config.yaml
num_hidden_layers: 10
hidden_size: 192
num_attention_heads: 12
num_key_value_heads: 12
head_dim: 32
intermediate_size: 768
vocab_size: 5382
hidden_act: "squared_relu"
norm: "rmsnorm"
norm_place: "pre"
norm_eps: 1e-05
positions: "rope"
rope_theta: 1020.0
rope_fraction: 0.5
qk_norm: true
attn_scale: 0.306
bias: "qkv"
tie_word_embeddings: false
parallel_block: false
extras: ["some layers without attention", "local attention windows", "shifted keys", "exclusive self-attention", "capped logits"]
init: "uniform"
init_std_qkv: 0.0275
init_std_o: 0.00435
init_std_up: 0.0275
init_std_down: 0.00308
optimizer: "adamw"
learning_rate: 0.00258
beta1: 0.9
beta2: 0.99
weight_decay: 0.077
lr_head: 0.00948
warmup_steps: 346
schedule: "wsd"
decay_fraction: 0.607
decay_shape: "sqrt"
final_lr_fraction: 0.0
batch_tokens: 16384
max_seq_len: 1024
doc_mask: true
train_tokens: 118600000
max_steps: 7239
dataset: "wikipedia_en"
Each number is 128 + 24 x the weight over its row's rms, rounded and kept within 0 to 255. Layers, rows and columns count from 0. The size above them is the row's rms in percent of the matrix's.

# layer 5 attention query, 384x192, rms 0.135, rows 0-104, columns 128-191
size [ 71  97  85  98  85 102  98  98  69  94  82  87  96  98 128 105 104 106 112 109 117 114 111 128 118 117 104 125 109 104 109 120 100 100 121 109  90 108 112 120  92 119 112 102 104 107 109 106 103  93 109  85  81  93  81  91  74  98 102  78  71  80  90 103 131 110 115  96  81  99 109 100 105 123 102  95 108  78  97 101  99  98  82  95  87 106  96 109  85  91  91  76 104  97  88  92  97  82  90 113 127  98 111 122 110]
[[157 149 147 117 135 124  93 107 131 115 126 124 151 143 122 141 125 166 146 106 147 118 166 112 137 127 122 149 135 100 112 117  82 151 104 130 144  88 118 173 151 121 111 106  86  83 118 108 129 171 151 103 124 141  96 113  65 113 118 148 130 131 114  92]
 [140 116 108 129 180 176 145 121 132 124 111 124 194 120 109 176 134 153 142 100 111 124 115 136 147 180 119 161 165  77 157 127 133 147 130  95  97 139 121 143 191 118 139 105 135 143 142 154  99  99 104 120 147  89 141 129 117 132 157  93 120 100  94 133]
 [ 87 125 146 142  91 139 132 138 144 105 139 111 158 114 134 154 105 180 102 141 153 170 126 142 131 115  95 100 103 114 121 132 125 161 180 133 171 152 125 112 108 134 114 129 114 162 118 139  63 117 106 139 126 130 152 110 158 161 129 114 142 135 127 153]
 [155 133 148 130 112 153 129 105 132 142 130 141 117 161 132 148 129 181 108 124 134 126 120 124 137 148 197 140 122 128 137 139  76 106 100 121 122 142 140 123 104 148 150 156 170 107 116 110 153 110  86 106 149 131 157 109 111 126 133 113  62 176  65 119]
 [168 104  96 133 145 125 102 110 107 147 124  98 106 156 137 107 106 127 151 124 124 132 110  92 127 126 125 154 153 133 143  89 147 138 132  95 147  75 123 159 123 134 130  97 141 129 109  87 154  96 106  82 118 130 149 127 124 144 116 130 134  87 131 111]
 [178 111 153 154 105  73 122  96  63  84 121 152 152 161 167 151 126 139 128 120 146  91 123 108 128 140 159 144 153 136 153 126  91 149 167 136 117 111 124 189 122 132 122 147 136 128  87 107 125 135 114 135 177 101 139 123 123 156 116 126 119 127 133 153]
 [182 120 119 159 164 118 156 109  88  98 127  87 136 169 119 102 117 118 133 123 133 131 141 109 114 106 158 135 117  90 129 136 133 107 111 110 100  81 108 137  91 117 139 126 189  95 164 147 121  84 123  70 125  90 141 124 142  96 117 109 111 136  99  87]
 [146 156 150 153 153 112 117 128 123 131 111 136 140 180 110  94 120 143 173 146 129 118 151 124 104 117 134 126 175  96 133 122 130 130 131  77 134  37 111 139  83 121 144 111 151 105 119 116 163 107 142  85  89 120 118 128 109 121 139  86 107 129  94  97]
 [140 143 108  94 125 115  86 115 125  89 157 140 141 116 133 103 141 121 140 118 148 141 143 112 124 138 129 117 134 156 200 150 118  99 109 160 161 136 112 119 145 139 136 100 123 127 123 173 116  94  73 103 102 118 130 109  96 114  93 111 165 135 105 160]
 [129 138 109 149 112 143 126 136 136 192 118 101 137 168 165 176 133 124 129 150 107 162 110  92 140 119 141 161 164 157 151 128 127 168 141 112 156 123 123 119 149 114  93 104 155 111 133 110 107  74 100 136 157 115  98 133 126  87 118 135 119 164 128 139]
 [163 125 156 119 164 105  76 121 149 119 150 119 144 119 189 146 113 143 125  79 136 168 137  95 133 113  76 119  83 159 111 170 127  95 157 141 158 158 130 142 131 166 113 103 111 170 132  75 136 139 156 170 149 123 128 141 144 151 122 100 176 179 143 131]
 [ 87 122 114 140 185 122 191 146 145 120 128 137  91 110 124 133  96 131 130 151  89 132 122 146 124 156 105 122  77 133 134 107 149 120 128 120  99 135 133 100 128 115 116 126 104  91 174 171 100 174 151 130  66 157 142 125 160 127 115 150 127 138 129 124]
 [134 140 186 159 109  96 121 130 138 136 123 103 154 142 167 148 102 135 109  99 109  99 105 137 125 159 150 153 112 151 117 144  90 123 139 116 154 129 135 173 152 148 113 110 162  92 120 154 152 117 138 105 181 118 120 115 140 148 115 117 126  94 100 116]
 [105 138 116 110 114 114 139 149 150  94 114 177 134  93  96 163 138  65  99 141 103 135 128 116 128 151 146 113 147 111 150 129 114 135 108 149 108 192 115 124 115 140 145 165  93 163 119 127  95 188 122 154 143 129 122 124 126 129 137 144 121 180 125 192]
 [173 136 103 115 152 109 143 110 108 102 131 119 166 131  97 108 105 132 147 140 144 109  89 153 114 128 157 131 103 121  87 111 133 142  69  71 128 117  96 114 140 146 174 115 152 109 132 149 141 139  87  89 141  89 109 142 130 110 100 105 127 137 123 131]
 [164 113 113 151 126 159 106 153 112 136 127 115 150 158 135 112 107  95 159  74 107 130 129  96 121 115 136 131 131 120 103 103 132 108 105  70 167  80 114 135 127 144 136 129 162 145 115 144 134 132 105 102 112 113 115 117 112 120 160  84 123 138  68 124]
 [146 121 139 136  96 131  99 172 138 175 112 138 108 133 112 166 154 150 134 127  98 152 180 145 130 107 157 127 180 141 140 131 124 116 134 124 124 129 150 173 151  72 130 130 156 115 117 122 184 138 134 124 161 127 167 104 133 117 139 133  91 131 109 116]
 [149 150  99 137 145 116 107  74 105 119 117 185  88 139 128 113 170 125 159 137 123 110 134 117 127 123 158 102 166 124 110 104 120 129 164 140 155  94 141 151 105 124 158 142 132 140 100  86 192 107 160 119 150 166 111 162  49 161  96 124  98 153 139 123]
 [134 150 168 128 142 137 100 123 150 150 138 108 124 159 144  82 166 204 116 110 128 144 117 137 138  89 150 121 122 112 131 145  93 125 108 130 103 109 160 128 138 104 131 165 156 120 110 139 149  97 104 123 134 143 131  90 167 144 137 144 113 122 119 137]
 [108 112 113 129  79 134 112 105 123 153 107 187 101 148 131 116 121 105 167 161 144 121 124 140 114 160 105 109 153 106 119  98 136 114 161  89 125  77 101 129 123 114 169 117 125 102 127  93 184 148 154 136  88 160 109 160  98 172 119 111 138 113 119 147]
 [148 142 126 137 152 121 132  93  86  77 130 141 145 120 133 153 121 107  92 128 113 117 162 121 137 105 126 108 129 131 106 154 174 139 147 173 140 148 121 114 105 151 121 111 115 163 146 149 114 124 160 139 115 109 114 126 122 118 100  99 127 135 149 104]
 [107 129 140 116  97 129 113 159 126 142 108 157 124 109 145 130 157 104  93 131 110 142 167  91 137 131 131 121 166 182 131 123 142 122 154 141 127 144 162 153 135 118 122 162 130 177  91 110  90 145 140 139 115 125 114 117 129 112 109 109 101 155 131 138]
 [108 142  99 133 130 140 126 133 151 127 149 108 121  85 138 143 120 130 124 113 128 141  92 159 149 125 109 105  79 128 105 115 128 115 116 167 152 191 131  86 175 153 121 129 121 158 130 161  94 146 122 185 153 105 121 134 106 108 117 160 147 147 159 170]
 [161 135 170 142 141 119  97 135 128 156 124 141 120 104 120 128 126 155 111 131 143 154 135 113 140  98 164 141 143 132 141 131 141 130 111 110 122 117 130 132 173 118 106 101 153 159 119 117 192 142 115 132 118 113 111  84 134  81  93 195 126 119 145  92]
 [141 129 129 145 164 172 152 149 131 125 135 114 139 132 122 141 121 111 109 102  80 123 155 130 137 138 107 151 159 143 137 151 102  62 149 140 115 135 156 115 142 152 120 128 145 119 120 148 113 146 159  92 144 130 135 124 112  77 144 113 128 139 120 103]
 [138 112 103 116 100  67 151 133  95 106  98 158 144 141 140 138 147  47 135 153 154  95 139  78 118 130 109 147 115 170 118 121 114 142 122 145 129 119 100 147  96 137 125 144 126 164  61  93  87 126 107 125 109 113 107 153 139 145  97 127 135 156 170 135]
 [137 118 128 127 151  98 132 123 110  78  91 176 162 145 123 121 157 123 122 171 124  92 146 121 127 144 130 148 142 116 156 157 127 134 160 146 153 140 134 184  89 127 150 160 124 141 117 121 120 129 147 142 123 144 138 150 137 179 135 108 117 161 153 156]
 [128 138 152 162 156 161 128 148 177 152 110 107 134 145 136 113 170 158 118 160 130 125 114 169 168 138 106  88 138 131  94 113 117 102 122  89 150 116 143 152 161 118 159 154 142 115 119 156 140 112 159 112  98 125 107 167 120 156  95 102  90 118 112 137]
 [130 114 124 127  84  99 147 133 135 114 119  99 143  95 131 142  99 104 114 178 156 121 112 174 127 138 111 114  66 122 116 140 129 111 104 124 114 175 122 100 171 116 160 122 142 126 172 179  95 135 158 148 125 102 131 128 135 138 101 163 148 116 129 178]
 [117 148 149 139  89 161  93 181 150 189 134 125 133 153 127 154 151 151  98 116  93 133 160 144 128 129 100 132 153 144 136 171 104  82 153 158 116 133 151 126 164  99 141 146 145  94 120 156 151 107 140 132 140 122 146  80 154 131 150 106 117 124 125 139]
 [123 144 147 109 118 133  98 117 113 117 125 166 143 126 116 134 123 189 138 113 124 121 112 151 148 134 150 122 214  78 166 124 148 148 175 129 120  98 143 153 124 112 141 113 123 161 145 122 186 133 124 155 154 161 137 130  82 150 145 140 112 116 123 149]
 [ 80 140 144 129  90 168  89 115 134 123 127 134 114 120 156  50 148 126  70 113 141 145 110 101 137 104 106 131 123 148 100 164 150 126 158  92 112 111 142 104 132 126 116 144 146 147 102 117 105 107 143 148  83 147  79 103 115 143  70  86 126  97 164 122]
 [146 218 114 138 137 112 113 113 134 121 110 187 144 118 110 137 116  87 135 130 145 141 138 101 118 119 111 125 143 152  89 114 124 145 138 149 117  94 145 132 147 118 143 122 150 148 173 148  70 112 161 170 171 127 122 116 118 107 115  90 128 132 106 131]
 [116 161 127 143 138 121 159 126 130 156 141 126 128 106 104 122 120 167 165 147 156 196 127 147 132 133 115 117 207 116  96 143 101 157  68 137 124 115 185 136 104 134 166 123 133 134 110 137 128 121 130 107 148 109 139  97 156  91 156  91 100 115  80 109]
 [173 144 148 191  95 113 122 137 178 169 108 113 121 153 145  90 140 112 155 115 130  88  73 132 140 179 106 133 125 162 104 146 119 117 153 113 148 138 126 100 103 148 134  72 109 141 128 117 161 172 118 166 141 152  81 147 114 129  94 156 144 114 156 134]
 [143 124 113 164 130  95  89 141  84 101 164  73 125 108 158 127  99 133 138 121 114  90 118 136  97 132 115 146 115 116  86 138 129 109 124 128 144 146 106 117 157  95 101 136 132  90 133 120 138 140 150 126 158 135 133 115 114 108 109 123 135 111 110 121]
 [161 177 138 147  98 103 100 102 166 143  96 124 142 156 137  97 147 101 138 122 138 139 109 119 132 119 110 129 113 152 117 125 115 135 156 142 120 139 122  98 140 102 104  85 128 179 101 106 148 113 130 144 134 183 114 122  95 106  60 127 145 132 135 128]
 [111 143  89 123 126 124 127 163 112 167 153 127 133 155 124 155 147 105 158 130 148  96 140 136 121 167 120 115 143 137 139  95 101 135 133 146 167 143  88 174  90 151 164 114  94  96 110 122 163 131 142 155 141 137 104 121 137 148 144 108 106 157 129 116]
 [122 119 150 153  68  57 128 115 157 168 132 132 110 139 146 119 140 107 117 146 111  92 138 161 135 116 113 175  89 151 147 132 114 124 172 117 159 154  94  97 111 143 112 104 129  95 106 111 167 149 154 131 143 118 141 133 134 102  94 153 151  78 115 101]
 [ 86 147 104 103 110 150 149  78 115  78 133 135 146 115 121 102 146 118 113 143 148 149 131 181 127 143 124 133 165 112 150 120 119 161 150 175 121 108 135 132 134 102 144 146 126 138 162 109 119 124 141 153 103 123 139 125  96 143 156 142  95 123 138  74]
 [137 133 103 124 123 134 115 129 115 116 141 107  64  96 146 102 134 105 127 108  71 109 129 149 124 123 127 104  88 121 127 120 136  91 112 157  93 142  98 130  93  97 138 111 139 146 110 150 111 132  92 135 137 120 142 107 169  97 143 115 128 111 110 121]
 [190 106 149 169  95 125 141 139 165 153 121  99 102 137 123 116 132 155 161 144 123 118  88 149 144 163 101 151 113 119 150 151 137  96 155 123 139 149 130 105 134 158 117  77 117  75 101 119 173 153  94 133 140 142  72 157 138 115 120 128 115 103 141 104]
 [103 115 117 117 133 119  99 113  73  85 152  81 118 105 141 165  69  98 114  91 115 123 140 140  96 143 155 146 107 118 128 122 151 122 134 188 120 146  77 106 140 101 130 127 115  81 173 124  89 142 138 135 120 114 175 108  83 170 105 146 143 113 145 131]
 [109  90 133  77 152 143 141 117  85  85 159 119 147 102 107 142 125 147 126 131  89 152 133 137 126  87 166 114 130  81 126 114 143 150 107 122 102  98 136 153 145 112 117 189 165 114 142 133 106 101 124 101 108 113 160 123 127 119 144 131 113 140 117 133]
 [148 153 121 157 128 119 121 127 145 116 126 124 133 119 132  96 102 162 149 110 125 146 116  89  88  84  96 153 154 117 102 168 154 130 140  91 118 123 144 108 133 121  95 116 159 136 118 109 116 136 127  89 139 153 139 103 117  75 118 116 149 105  92 136]
 [168 151 156 164 163 142  92 159 155 133 112 128 145 105 147 109 127 143 157  98 146 104 124 120  89  87  91 101 135 125  90 114 155 143 122 107 126  96 148 132 149  91  75 133 150 131 113 120 128 123 113 129 118 182 125  89 137  99 134 146 172 113  88 166]
 [ 92 129 105 124 124 142 139  87 154 112 111 177 131  97 127 139 148  96 132 141 111 129 128 137 121 125  98 105 164 121 102 133 111 150 179 141 161 104 125 116 102 111 156 110 112 184 153 105 118 125 149 147 126 140 100  96 151 113 134 126 142 155 128 157]
 [113 127 113  87  68 100 107  47 131 103 139 139 107 126 161 126 104 113 134 159 115 158 129 162 120 135 130 169 117 116 169 159 110 121 150 132 124 159 123  67 105 126 145 149 134 154 152 110  98 146 109 137 136 100 140 132 108 125 109 128 100  96 144 115]
 [ 81 152 117  94 191 120 111 127 121 131 108  94 181 129 114 119 127 139 126 120 177 125 131 120 129 125  96 109 139 103 131 120 116 115  57 107 126 137 126 136 128 140 161 169 133  98  92 136 153  91 124 110 117 122 108 130 120 115 127 106 126 104 105 120]
 [134 103 122 127  76 128 176 164  76 146 138 158 103 104 108 154  62  83 109 128 123 148 140 116 131 131 155 152 132 145 114 131 127  87 131 134 147 130 126  98 127 129 192 133 143 150 127 159  94 142 151 124 109 124 168 155  94 140 153  98 112 171 179 134]
 [154 150 179 160  89  99 159 187 130 188 149  88 111 155 128 124 122 153 125 118 132 115  86 120 136  86 139 151 137 166 121 127 142 123 162  99 164 116 154 108 139 130 103 118 114  93  93 142 159 150 124 108 146 133 155 125 136 160 141 108  82 126 116 111]
 [104 116  80 121 143 132 130 150 141 129 119 159 166  85 131 129 120  97 118 146 141 101 170  82 129 161 158  92 142 107  80 133 144 163 150 145 143 100 136 156 132 135 154 146 104 131 115 135 124 135 162 139 127  95 137 157 169 117 115  98  96 133 136 179]
 [150 121  95 139 104 121 147 133  85 159 134  90 118 167  89 123 121 138 140 115 101 127 136 116 126 143 158 124 112 123 155 151 150 107 118 128 110 176 130 162 109 158 140 130 111 102 127 151 116 141 120 146  98 119 139 146 107  93 112 110 113 148 162 126]
 [137 154 147 110 118 104 139 132 126 180 153 109 108 163 127 120  99 146 142 125 182 166  73 135 129 141 118 152 187 126 125 145 120 132  90 141 109 114 151 124 100 132 140 145 113 131  98  95 123  90 125 140 126 102 123 123 141 165  94  60 117 119 126 133]
 [119 162 175 125 147 121 108  89 142 158 130 140 117 152 165 106 130 161 147 153 152 140 117 137 130  95 106 152 156 137 141 151 108 111 138  75 115 103 172  84 136 113 106 106 117 148  94 105 143 113 118 116 140 142 132  82 123 152 144 145 110  94 139 115]
 [119 107 142  92 174  81 126 151 147 116 116 130 157 159 122 114 134 140 167 132 140 109  88 119 117 142 109 156 179 132  96 131 159 144 105 100 104 131  80  97 101 111 140 140 111 111 101 110 137 126  88  98 154 136 107 133 137 146 163  71  65 136 116 171]
 [161 109  98 164 107 120 163 177 114 126 147  95 152 154  97 134 140 129 147 121 123  99 146 130 130 156 174 115 114 141 113 118 150 124 126 137 126 148 129 216  98 176 133 141 137 101 121 138 130 163 115 130 125 111 114 167 120  89 123 127 147 174 138 126]
 [142 125 135 137 120 135 144 111 141 125 114 135 141 134 164 106 165 113 122 114 159 113 151 141 142 161 111 123 105 114 106 109 116  93 120 121 116 128 166 152 137 144 115  92 146 175 133 110 145  83 139 118 125 116 122 136 134 126  99 165 205 107  97  96]
 [136 152 142 145 117 141 155 140 155 151 116 166 136 158 134 105 139 133 134  93 102 123 123 104 136  85 119  97 119 166 124 126 161 140 135  99 137 141 153  97 124 156 134 121 117 170  80 145 156 125 104  92 168 161 137 136 134 137 182 147 105 137 165 133]
 [126 124 165 111 127 137 125 158 149  96  99 184 119 142 126  99 161 123 131 113 104 116  96 120 122 125 120 146 148 155 110 111 147  99 121 107 111 120 150 130 135 147 143  80 138 163 114 132 107 115  84 112 142 142 113 122 157 141 178 108 127 166 146 150]
 [123  93  92 118 117 119 129 169 120 107 105  84 139 143 102 130 151 147 136 118 110  89 147 108 117 168 136 137  99  98 134 119 145 149 114 138 120 160  96 189 123 157 118 139 120  98 123 147 138 170 134 136 110  97 107 165 117 101 103 130 120 131 132 123]
 [148 117 165 187 145  86 102 112 132 126 119  69 137 145 126 137 148 160 137 139 152 115 110 131 130 138 105 133 109 150 105  84 131 112 164  77 140 158 125 140 132 130 135  91 145 116 153 131 147 151 135 110 106 147 106 147 108 151 115 147 142 113 128  92]
 [102 112  81 119 107 113 125 125 162  98 115 128 120 147 102 135 110 115 145 100 184 137 102 134 125 185 115 121 136 110 109 127 116 177 119 125 107 134 138 177 129 152 153 153 143 125 137  98 145 133 135 131 161 107 110 162 102  92  98  73 145 118 141 150]
 [133 124 148 125 140 104 148 149 170 169 109 115 108 159 126  75 129 152 125 131 165 130 114 116 123 157  95 150 162 128  93 143 156 129 118 135 103 155 125 132  95 147 157  79 130 159  92 102 130 148 142 121 135 102 100 145 136 168  84 100 146  94 167 171]
 [177 116 133 139 117  89 113 125 123 145 119  91 100 104 125 121 131  81 102 100  93 145 149 103 136 135 122 160 136 140 183  98 140  87 122  90 143 110 134 140 139 163 122  91 138  96 135 118 139 122 122 121 139 153 127 118  91 115 148 145 155 138  84 102]
 [131  81 117 113 113 134 132  69 138  92 129  65  84 115 144 113  99 100 115 102 127 111 110  92 115 153 123 139 107 144 137 131 152 121 141 137 124 124 106 145 101 148 116 112 125 106 127 155  82 122 132 131 109 135 135 168  85 162 118 119 157 195 106  94]
 [135 103 117 123 122  79 111  76  98  94 152 118  94 143 137 130 114  93 127  87  83 130 118 112  93 139 163 146  92 144 153 166 166 115 145 144  96 173 110 112 137 142 122 150 145 113 158 144 111 132 125 148 129 159  99 123  73 110 151 116 114 130 123 100]
 [129 117 107 125 130  93  99  96 104  63 143 149 131 132 156 143  98 132 108  93 118 126 126 109 104 100 169 144 142  80 162 152 176 152 139 150 123 147 119 141 151 107 117 163 163 141 126 136 104 136 104 133 123 114  99 120  94 117 141 166 116  92 149 113]
 [111 178 132 153 105 173 153 153 160 224 102 119 128 136  76 122 146 134 130 137 129 163 151 141 157 121 117 104 146 165 137 122 124  99 110 104 130 105 151 102  95 146 164 100 121 102 129 124 149  98 152 145 105 185 122 132 172 163 129  96 164 160  72 146]
 [120 152 142 150 153 116 128 181 155 165  94 154 143  99 121 148 168 140 129 172 163 129 153 154 169  88 127  92 124 171  95 116  90 190 121 133 173 142 139 132 102 120 121 111  95 146 106 120 132 111 110 130 165  92 138 135 127 122 116 168 118 117 152 116]
 [143  77 142 122  95 166 173 124 122  99 113 136 130 141 145 125 108  93 149 159 148 130 139 175 141 158 138 165  85 133 143 118 110  58 143 142 114 159  79 163 111 159 150  81 134 107 137 150 134 163 144 147 123 126 103 120 145 116 101 152 128 138 148 129]
 [169 152 129 128 139 127  79 117 118 107 127 137 127 133 160 139 146 153 163 167  64 125 155 150 130 151  95  87 133 140 102 107 129 165  82  90 131 148 149 100 153 106 164 103 104 121 146 126 112 147  89 149 168 153 145 127 165 103 143 102 107 141  97  58]
 [ 85  90 129 115 124 144 126  83 154 153 150 117  88 117 153 124  95 112  97 110 130 123  81  80 122 130 121 152 112 134 125 141 170 145 146 138 113  97 154 139 125 130 128 117  99 141 110 138  90 119 161 100 107 139 142 190 104 152  97 143 155 155 148 144]
 [ 73  98 118 117 125 151 171 106 107 102 132 148 145 143 140 137 139 130 125 126 147 125  92 141 102 117 168 103  99 114 107 148 166 161 118 159 125 138 102 137 107  83 167 162 124 149 116 155 125 111 135 138 146 124 120 153 143 182 138 117 113 154 135 145]
 [123  73 120 100 131 121 140 114  83  98 123 158 184 134 138 153 131 136 123 101 128 123 126 136 113  73 161 122 117 113 173 166 155 164 100 132 129 130 122 141 147 124 132 158 172 151 126 124 112  90  82 128 151  82 123 142 139 160 135 132 163 126 155 146]
 [134 117 133 145 157 164 162 168 158 191 108 139 175 110  90 142 135 147 143 158 163 145 152 158 163 102 133 100 136 138  93  72 147 140 109 119 135 113 115 151 121 109 146 121 132 133 110 150 173 133 130 126 107 112 140 145 173 141 142 127 146 161 134 152]
 [132 129 135 116 120  68  85 102  98 116 174 114  89 145 136 126 109 114 128  98  74 123 123 127  99 153 129 147 133 140 131 151 115 130 162 122 115 127 144  91 157 147  92 130 128 115 179 132 113 122 103  96 149 147 112 115  70 110 128 139 122 127 138  82]
 [156 137 112 125 157 123 119 135 167 176  90 136 112 131 129 132 164 133 159 155  79 144 139 151 160  93 135 105 109 134 134 150 102 118  68 146 157 169 128 109 109 148 174 107 142  96 182 135 142 131 120 159 137 164 159 133 150  96 127 126 105 141 112  93]
 [145 139 134 121 117 139 130 124 137 117 115 143 135 111 135 161 105 146 144 160 100 127 144 139 122 137 123  81 149 112 142 195 160 162 124 133 108 149 133 102 142  92 130 129 117 142 162 141 131 132  88 140 188 143 178 113 122  95 148 142 112 105  85 131]
 [161 136 117 127 169  86  78 123 105 141 147 145 151 163 135 114 120 145  91 111  99 112 152  79 122 115 141 127 158 123 139  76 130 121 113 145 145 123 153 144 147 123 118 152 166 125 144 134 117  99 126 106 116 139 104 135 102 124 145  78  58 141 124  95]
 [133 184 109 102 176 139 129  94 146 122 150 116 126 117 148  97 149 123  78 124 119 106 131 123 134 123 108 132 128  94 161 134 120  83 130 146 133 115 161 133 162 119 152 135  88 131 135 101  74 142 147 165  95 144  89 140 113 112 126 118 158  70 147  93]
 [ 89  69 133 159 117 138 102 181 138 110 143 118 107 130 149 117 115  97 162 165 153 119 113 148 127 137 126 135 112 126  65 124  87 115  98 130 125 150 105 128 114 155 112 145 119 120 117 149 161 112 149 151 123  77 143 131 137 149 108 122 146 128  92 167]
 [141 102 131 136 166 134  73 164 149 126 101 123 134 109 132 101 136 130 148 120 127 133 132 127 133 100  87 118 132 102 118 108  93 151 140 113 128  96 178 147 140 125 107  99 144 138 109 135 136 126 148 115 154 150 133  88 145 147 111  85 150  51 103 151]
 [145  95 122  97 157 174 136 109 158  80 143 125 131 119 151 102  94 130 157 109 107 119 131 147 142 138 105 122 133 111 139 143 122 110 136 121 150 131 154 110 180 149 146  96 113 143 161 155  96 147 115 139 109 104  76 108 120 148 130 116 157 114 119 159]
 [168 112 137 134 174 133  98  94 140 139 161 142 126 144 104 143 141 191 133 119 103 160 125 131 128 101 127 134 117 160 116 135 113 131 138  90 114 139 133 150 118 145 115  96 148 128 159 128 113 140  92 104 161 153 139 117 143 115 144 132 103 132 139 128]
 [149 163 120 112 152  82 126 155 148 145  87 160 149 143 136 114 152 119 133 116 130 123 139 102 136 108 145 147 126 131 135 137 146 184 161 201 151 167  94 131  93 129 134 113 133 123 169 135 127 136 154 148 154 138 135 119 110 148 131 146 141 123 169 149]
 [132 137 126 164 120  64 118 150 132 166 155 154 109 132 118 103 110 156 132  92 114 149  99 117 145 116 169 127 136 164 109 156 139 145 145 134 134 168 166 122 187 111 110 134 118 165 144 142 130 141 128 126 127 144 140 112  99 140 114 168 145  94 106 122]
 [102 125 120 103 131 116 104 126 122 124 153 178 131 134 130 196 132 140 153 135 102 114 117 143 131 124 132 160 180 116 136 123 114 150 135 118 174 112 106  96 158 142  91 184 100 113 179 123 148 152 129 121 138 122 134 128  84 136 137 153 131 117 117 165]
 [119  73 143 115 160 113 124 169 142 134 139 110  86 105 182 114 106 134 139  83 108 144 152 143 144 139  93 118 147 150 133 151 132 148 112 124 141 156 164 133 147 123 119 146 129 119 128 110 129 147  96 130 151 150 142 101 151 193 109 147 169  85 139 108]
 [ 98 122 125 146  97 150 121 131 117  63 144 131 139 168 143 128 134 128 142 154 133 113 109 142 134 141 127 168 186 116  91 108 125 118 118 121 131 123 124 113 167 150 138 118 119 101 142 145 104 120 145 118 105  97 112 178 108 147 133 136 135 165 115 138]
 [ 87 153 144 128 138 204 159  96 145 109 139 133 144 148  88 143 150 133  95 148 121 110 148 113 127 147 155 119 150 104 160 140 145 108 124 138 147 118 165 141 136 124 146 142 109 101 105 139 113  83 125 111 123  86 136 190 142 124 125 123 118 136 146 107]
 [115 103 114 156 105 168 159 120 171  97 172 145 116 175  97 134 119 130 141 142 106 153 137 153 123 158 157 115  89 163  91 132 129  98  97 132 126 157 110 104 146 158 137 139 122  89 107 183 128 112 108 127  80  80  95 206 141 130 153 152 118 158 155 125]
 [134 156  89 110 161 135 147 158 136 120  88 133 164 110 111 135  82 112  95 104 148 113 117 133 124 160 106 139 105  81 105  91 133 132 132 168 130 118  89 151 135 106 143 121 122 132 110 169 112 125 141 113  75 124 120 175 122 131 168 123 108 152 158 137]
 [132 149 122 104  76 168 180  89 135 104  92 124 130 139 109 135 175  92 145 115 125 147 170 169 128 137 130 115 136 148 182 135 141 137 136 155 125 124 160 115 139 110 127 112 148 142 176 125 104 101 109 124 132  98 109  92  89 110 116 156 128 142 130 156]
 [137 180 129 133 177 131 118 150 124 148 101 138 163  97  88 118 133 147 145 166 143 133 103 126 126 101 155 148 118  96 147 136 120 146 115 144 134 114 181 177 158 114 102 106 131 147  99 149 126  95 152 131 113 145  84 138 102 112 122  92 109 110 165  72]
 [100 163 139 111 135 158 139 146 135 131  93 137 150 124 123 125 124 125 160 144 139 127 124 152 122 103 106 130 132  97 131  91 111 103 132 154 125 105 134 165  87 129 112 163 110 129  99 137 124 120 144 132  74 123 129 134 111 133 131 114 151  85 178 137]
 [ 91 121 129 132 121 137  87 103 111  77 123 175  83 109 132 124  74 104 132 119 126 147 102 108 120 146 149 114 120 121 120 124 134 141 150 143 107 136 112  72 128 113 135 114 105 167 188 133  68 131 136 170 141 122 140 148 102 145 107 142 114 109 135 124]
 [155 165 150 193 118 112 138 140 138 135 118 134 162  83 113 113 102 104 142 149 173 100  86 139 137 110 120 131 121 112 128 118 111 120 149  70 136 150 142 125 124 137 143  77 147  99  83 160  91 109 105 148 110 150 104 140 148  95 113 159 171 129 134 134]
 [130 116 125 160 134 140 160 121 105 133 123 144 159 148 119 137 123 118 131 162 149 156 131 148 136  91 157 124 154 161 131 107 122 121 114 102 112 136 140 125 114 134 106 145 147 119 146 112  97 100  98 164  93 113  95 136 110 132 124 157 117 136 140 119]
 [ 96 142 173 160 104  90 101 106 125 125 117 112 140 125 124 115  84 119 122  92 144  87 117 141 106 167 102 114 128 133 101 123 115 148  91 138 156 112 121 106 148 118  97 125  78 117 141 100 126 157 158 150 152 164 134 120 127  92 104 155 160 102 111 139]
 [117  92 131  64 133 139 158 178 124  77 146 127 135 116 140 153 136 128 108 111 144 131 153 129 145 155 154 157 125 126 154 159 110  91 106 135 121 136 122 180  91 155 139 162 143  98 117 153  83 121 115  86 134  94 149 132 156 135 168 106 116  85 151 151]
 [141  80 115  63 140 133 121  93 135 110 176 131  99 105 138 173 137  80 113 141 104 138 146 110 150 142 142 129 151 122 134 131 126 103 109 138 134 173 157 157 117 147 127 121 132  97 168 147 132 149 133 166 111  99 101 137 135 138 146 108 129  95 148  97]
 [103 127 110 127 172 160 129 114 136 109 164 105 142 143 125 116 143 163 133 153 119 133 152 141 137 111 162 130 115 131 111 149 125 103  95 117 134 142 119 103 166 127 130 142 123 118 153 123 109 110 124 149  88  93 102 111 136 140  97 124 136 144 122 118]
 [119 133 118 100  84  96 158 110  82 129 127 118  83 108 138 149  64 111 129 121 129 141 147 137 115 143 144 176 116 129 162 149 121 104  95 157 104 130 127  94  51 111 174 107 148 129 141 129 116 146 131 136 166 119 158 141  99 161 104  93 111 139 102 124]
 [ 76  94 131 108 106 146 132 119  95  75 153 143 149 109 128 177 104 114 131  89 109 141 144  85 123 135 154 130 126 117 119 150 145 152 134 150 121 126 116  87 140 103 128 137 122 180 149 111  70 132 137 169 145 114  99 158 104 116 111 127 156 127 120 125]]